Weights of a small GPT-style language model, trained from scratch on English Wikipedia.
Size: 15 layers, width 96, 3 heads of 32, MLP 384 tanh GELU, 1.83M parameters.
Each number is 128 + 32 x the weight over its row's rms, rounded and kept within 0 to 255. Layers, rows and columns count from 0. The size above them is the row's rms in percent of the matrix's.

# layer 8 MLP up, 384x96, rms 0.123, rows 326-342, columns 0-95
size [105 106 101 110 101  98 103 107 104 109 104  94 100  97  99  85 109]
[[138  62  82 169 174 143 148  50 135  76 118 126 156  98 119 119 106 123 130 141 104 147 137 113 122 122 152  98 129 116 177 174 111 154 114 158 143 116 141 114  98 175  88 101 145 114  95 147 113 106 186 166 173  89  57 168  93 112 152 134 153 150 127  89 108 112 106 167 127 117 200  85 165 149 118 130 156 123 150 153 190 133  93 128 153 168 145  38 128 123 149 124  57  75 137 125]
 [118 111 163 179 158  72 171 134 130  98 102 164  58  86 159 146  93 111 147  91 140 104 149 144 177 143 106 140 173  98 114 150 161 119 113  58 126 162 113  86  21 150  87 137 123 126 119  87  99 172 168 191 181 155 151 114 155 107 155 163 151 144 141 148 172 132  88 129 144 109 113 109 158 115 166 130 152  75  97 116 126  99 181 139 138  76  87 128 124 120 145 126 138 178 129  97]
 [102  94 113  71 154 104 117 144 128 126 121 114 190 131 162 166 182 122 137 178 157 150 100 115 111 143  91 117 117 107 207 115 148 134  60 138 158 122 140  88  75 185  78 155 129 144 185 113 134 108 154 125 155  97  82 203  86  97  89  97 127 133 119 149 165 183  91 129 186  90 141 136 153 111 136 199 152 111  67 149 123 146  98 126 117 106 127 101 114 126 123 108 120  81  91 177]
 [145 109  84 109 172 101 130 103 138 128 144 118  44 131 118 149  90 120 105 114 119 100 143  82 107 140 111 106  51 103  66 142 172  69 160 111 181 110 139 117 144 105 178  66 107 128  82 130 120 140 139 125 118 180  82 207 111  96 127 173 132 132 116 154 101 149 130 128  66  85 185 125  91 159 104 150 148 124 141 111 200 128 130 170 125 184 128 135 144  93 103 114 120 177 150  90]
 [ 45  88  53  53 151  91 137  76 132 119  99  89 150 139 156 155 100  70 139  77 111  92 136 106  97 120 163  93 109 175 157 103 101 123 137 155 181  93 156 143 141 145 157 203 116 139 159 106  93  85 147 164 119 145 144 161 109 127 142 144 108 192  98  80 152 125  94 147  95 102 162 103 163 159 155 136 148 165 137 177 125 148 126 139 124 134 120 152  86 112  96 119  58 143 140 144]
 [105 118 115 106 141 153  78  81  96 163 106 126 107  99 113 112 110 102 189  90 118 133 137  69 122 106 103 153 131 106 140  90 146 151 131 154 109 136 128 128 130  78 131 181 148 109 103 100 157 157 186 175 158 123 124 226 136 171 127 150 142 169  93  96 159 141 171  78 163  86 111 152 116  95  81 178 155 181 190 134 128 108  91 178 118 119 126  97 107 134  96 150  75 201  96 106]
 [206  77 195 128 143 119  82 132 139 114 110  93 130 132 163 140 117 128 131 139 112 124 155 170 168 134 124  99  65 102 148  31  98  85 159 164 166 146 145  91 132 198 161 115 195 155 130 152 125 136 124 109  84 163 119 145  98 122  95 144 114 118 111  93 131 174 156 136 150  67  88 108 121 150  94 145 149 130 130 112 161 125 115 116 166 163  63  96 158 151  79 113  80 133  77 161]
 [ 91 127 115 121  92  61  98 160 131 168  95 103 113 120 140  93 106 157 113  87  90 115 129 193 107  80 139 100  71 117  78 101 132 199 155  95 173  69 160 103 127 133 135  79 117  87 120 116 123 153 152 122 159 183 125 158 104 157 141  96 186 120 125 172 142 165  93 168 136  68 136  71 101 163 112 116 116 144 183 139 149 169 183 175 190 126 144 133 135 164 101 118 129 135 103 149]
 [153 167 141  56 111 198 113 130 143 145  79 144 139 151 111 142 140 158 149 132  92  87 146 122 149 159 129  62 142 122 114  97 118  79 139 137 108  76 104 147 140 175 152 114 110  99 118 124 124 129 177 130  54  94  73 127  94  90  77 125 167 119 124 105  84 140 110 116 167 157 190 143 179 178 181  99 147  92 167 143 103 147 162 106 173 131 197 126 152  62 107 136 126 166  95 121]
 [119 112 103 103 173 121  97 140 148 130 122  90  91 191 161  98 141  97 158 160  84 113 141 126 104 121 173 177  64 109 150 114 164  72 114 147 102  96 171 126  99 136  85  86 135 134  78 104  80 133 146 177 108 148 117 116 146 113  95 214 164 148 130 197 147 122 152 139 166 132 153 118 151 115 119 138 148  65 155 192 174 126 164 126  87 129 157 143 176  78 172  77  97 158 146 125]
 [150  65 115 115  98  85 144 135 117 188 158  94 112 130 127 119  52 149 105 191  97 146  90 135 112 159 105 133 167 133 189 134 134 154 141 121 152  70 139 170 109  74  93  86 117 174  78 134 156 162 131 153  74 148  96 122 146 103 139 185 109 156 121  85 205 132 110  70 132 103 123 191 108 163 114 109 128  89 120 144 172 127 105 185 127 132 120 132 173 159  90  84 152 110 109 133]
 [ 92 122 134 173  60 168 131 118 141 151 130 116 186 123 139 132  82 112 141 174 107 161 126 145 141  80  97 194 143 180 134 187 169 101 163 104 182 139 148  84 119 157  89 110 113 121 137 119 127 155  90 146 118 117 132 126  58 129 137 150 126  82 133  68 138 137 120 150 183  97 137 153 146 124 169 116 110 116 147 196 132 161 131  87 104 164  84 118 168  74 106 121  78  79  64 182]
 [198 195 126 106 139 124  65  85 121 191 195 130  72  39 107 171 119 107 155 167 137 116  79  88 125 112 106 115  86 144 145 119 146  83 129 134 133 100  78 155 130 106  95 120 161 155 122 139 142 128 108 143 118 112  94 129  77 118  88 113  91 149 122 130 156 154 117 122 154  85 115 188 106 180 121 114 149 134 136 172 159 156 150 175 103  90  81 107 120 120 120 105 122 121 216 144]
 [107  92 100  80 112 147 144 117  97 182 155 122 121 142 156 127 159 155  81 125  91 107 144 128 141 155 109 108 120 137 165 173 187 161 114  95 123 133 157 169 123 126 142 144  90  97 138  97 127 135 100 103 192 118  96  75  79 115 117  53 123 103  97 100 107 138  85 138 171 206 149 115 129 127 113 177 128 173 195 131 122 126 145 145 231 132 180 128 140 117 127 153  82 137 103 200]
 [100 152 129 144 114  77  65 154 156 104 140  71 156 101 171  96  93 134  35 118 101  92 161 165 120 129 104  91 155 128 129 173 135 109 140 129 129 135  75  70 115 134  92 141 142 143 133 110 135 146 153 129 155 162 158 105 115  89 177 160 129 109 138 112 122 146 133  82 145 179  95 132 164 157  96  60 162 146 174 115 144 130 221 109 139 168 146 160 140 107  52  85 112 127 174 101]
 [104  45 127 123  75  77 151  83 132 102 122  97 136 145 129 160 119 114 136 142 109 115 134 132 132  62  83 131 136 159 115 105 123 157 140 118 163 111 118 155 112 119 102 120 222 142 103 157 133 164 101 175 148 149 155 105 131 118 104 114 121  91 115  62 142 176 150  71 168 131 109 176 151  37 121 187  98 155  83 144 162 139 157 180 158 112 202 130 158 163 122 144 132 132 106 164]
 [125 110 114 117  98 168 101 139 126 116  66 128 121 150 145 205 139 111 149 111 109 113 136  83 123 150 137 131 146 113 187 187  96 135 162 179 138 120 204 121 122 155 158 130  65  89 143  62  88  92 125 166 127 183 128 127 129 165 126 145 169 167 106 103 184  82 131 103 117  58  77 115 182 121 132 180 151  87 122  91 138 149 108  76 152 178 120 132 157 148 131  84 110  79 129 125]]
# layer 8 MLP down (transposed), 384x96, rms 0.113, rows 326-341, columns 0-95
size [107  95 100 109 106  91  93 101  94 116 102 100  95  95 100  72]
[[141 131 116 114  89  93 102 131  89 133 168  78 122 136 116  99 106 133 127 117 106 186  82 129 117  86  99 130 175 149 152 121 166 186  67 161 142 191 109 144 137  96 144 174 149  96 162  99 106 156  88 168 136 130 122 176 132  37 114 153  77 147 164 199 124 170 157 177 126 160  85 124 121 163 103  69 119 150  73 104 145  95 127 140 113 111 125  96 112 118 127 135 158 105 124 207]
 [ 93 195 161 204 116 173 110 207 136 114 116  95 129 100 152 135 125 187 147  82 184  74 181 149 114 133  82 156  80 174 102 154 152  75 138 146 150 150 142  99 140 109 123 134 147 124  76 159 157 127 124 129 122 139 119  74 124 149  88 175 148  93 121 134 107 143 111  98 106  90 100 158 104 171 127  75 132 125 123 129 123 174  66 134 107 125  96  82 125 162 132  84 175 168 101  91]
 [236 144 101 122 153 107 118 117  67 132 176  99 101 152 130 115 108 176 109 113 102 101 132  90 104  75 126  67 147 133 155 147 169  99 119 111 124 137  79 117 140  37 145 123  90 152 158 180  88 160 124 148 168 142 129 147  77 165 172  81 175 141 121  96  85 109 190 152  74 163 127 142 187 105 112  98 117 127 128 136 124 132 121 169 104 108 131 169 127 107 160 146 150 165 119 136]
 [139  98 181 159 105  74  98 168 157 131 101 169 110 124 177 146 158 112 124 178 133  90 115 143 110 125 147  71 160 158 141 156  91 127 117 122 110 101  92 139  92 172 107 173 134  56 151 101 140 152 172 146 156 116 159 105 165 163 102 157 162 129 157 122 107 110  67 147  93 183 134 108 178 107 135 168 147 163  75 168 121 133 119  83 131  51 101 132 139 124 141  56 108  59 106 160]
 [222 129 154 148 193 164 161 129 188 107 140  76 136 102 116 122 100 154  88  97 167  71 181  87 120 128 105 111  96 144 140 156  80 156 114  97 127 119 127 103  98 178 169 133 142  65  91  60  94  86  99 166 138 112 115 128 135 115 140 114 116  93 136 130  81  54 139  96 165 194 136 152 145 150 122 136 117 153 145 135 132 198 120 128 147 151  96 164 124 134 109 160 111 172 131 104]
 [171 116 128 144 120 113  79  79 143 142 143 127 167 151 197 114  58 107 175 126  98  90 119 122 125 119 128 125 148 119 119 124 139 129 111 121 173  88 195 143  91 127 156 205 115  81  77 148 117 204 148 140  97 116  95  46 122 172 120 137 170 181  89 117  72 143 137 106 137  81 146 178 164 121 117 144  85  99 137 148 158 163  93 160  93 153 128 126 133 135  93 104 114 167  83 153]
 [162  54  76 137 160  81 174  94 184 102  80  82  66  85 142  93 120 120 128 133  96 152 171 140 112 168  92 135 136 115 105  84  91 190 139 180 198 120 186 184 140 124 140 114 178 110 109 166 175 133 107 174 138 126 116 129 123 126  79 115 146 173 126  95 134 122  89 156 133 109 150  98 102 129 155 110 144  84 162 142 116  91 148 145 141  98 112 158 150 122  74 125 110 171 171 146]
 [146  66 114 131 123 131 116 149  99 107 124 146 116 195 111 114  95 124 133 123 168 107 129 143 174 160 167 123 181  92 172 117 115 147 103 138 115 129 231 142 160  84 128 170  55 170 134 123  73  91 141 160 157  93 145  76 126 153 100 112 154 119 141 136 110  90 187  96 162 156  94 200 159 140  96 128  94 173 144 105  88 129 114 170 117  64  96 147  86 150 155 124 132  89 132 101]
 [132  85  86 129 104 110 174 106 123 108 159  89 106 113 111 164 103 141  94 164 174 132  98 177 110 198 144 154 108 171 121 149 131 121 150 174 132 109  89 158 179  76 115  96 140 117 128  78  70 199 101 146 118 124 189 135 152  99 102 167 126 102 103 144 121 131 197 119  96 111  78 138 100  64 137 121 190 130 145 154 148 105 144  72 142 103 144 195 121  80 163 105 168 148 113 142]
 [187 134 108 122 143  82  73 139 144 107 120  91 127 125 145 151 213 162 145 163 111 175 110 111 177  95 166 127 135 167 112 157  51 142 139  88  70 155 132 166  95  86 165 116  88 122 100 136 147  97  85  98 137 168 155 128 168 179  98 117  77 105 144 117 179 110 146 130  97 117 136 137 135 107 142 104 159 130  94 148 140  91  75 108 130 107  60 150 166 147 136 125  78 133 210 143]
 [114 154 135 123 144 150  73  77  85  90 129  76 141 174 139 152 182 125 120 125 183  94 140 147 133 107 133 159 166  48 157 166  37 125 172 132 209 158 109 106 140 125 111 131 121 118 131 116 134 138 131  91 115  81 123 147 126 150 133  75  98 174 121 159 108 115 124 174 141  67  69  64 143 132 146 148 132 116 149 135 100  88 168 115 104 166 170 119 120  96 177 184 141 107 152 137]
 [155 178  97 135 126  98 147 119  91 196 138 142 155 114 111  61 144 127 107 161  93 171 139  89 154  93 111  50 164  93 191 118 180 116 119  33 167  99 157 162 107 157 184 141  86 111 139 138 120 141 165 170 169 122 113 116 140 133  97 109 105 101 173  82  67 121 141 146 117 155 129 135 142  76 158 124  80 126 127 112 156 133 124 121 171 134  85 165 148 162  96  98 174 108 106 122]
 [ 62 158 137 156 183 128  88 143 123 143 151 123 126 150 135 148 124 120  53 152 118 125  88 138  81  86  69 139 212 150 140 138 137 146 162  99 168  98 121 113 104 170 168 108 128 106 119 100 143 137 119 125 147 192  90  90 149 134 165 187  86 184  84  95  82 168 143  96 118 114 166 121 130 102 149 137 117 146 114  97 167 117  98 131 111 183 143 128 120  80 123  59  87 115 194 169]
 [108 143 190 106 125 123 155 151 141  58  88  67 131 167  71  68 118 144 184  86 163 130 200 121 121 149 134  97 154 101 123 114  61 162  89 173 116 162 139 132 184 126 132 135 126 103 119 133 168 157 143 166  80 110 127  99 167 148 145 180 135  73 213 135 160 138 151 113 131  57 133 126 108 116 154  95 106 143 123 102 175 108 105  99 112 126  87 101 125 156 165  95 113 128 124 114]
 [116 116 158  98 196 119 132 101 113 127 114 120 104 147 173  89 126 128 168 102 142 106 206 123 149 157 132 144 184 135 102 102 121  48 142 134  80  98 177 100  99  94 149 116 112 107 165 151 137 128 135  94 143 116  59  68 106 173 154 115 132 160 136 101 153 157 194 117 171 117  75 135 113  96 189 163 144 145 136 141  72 152  95 154 147  80 120 161 144 127  73 155 162 109  83  78]
 [131 152 115 143  64 159 137 132  65 104 145 136 122 179  97 156 132 111 106 162 164 155 136 153 144 112 129 134 123 175 154 141  97 130 186  92  99 137 130 115  62 151 108 142 121 140 136 187  82 191 161 161 177 134  96 155 131  97 141 105 112 152 116 111 157 118 134 165  95 154 127  69 104  98 194 101  20 107 161  96 154 114 126  99 118  46 102 150 116 159 104 115 155 160 133  86]]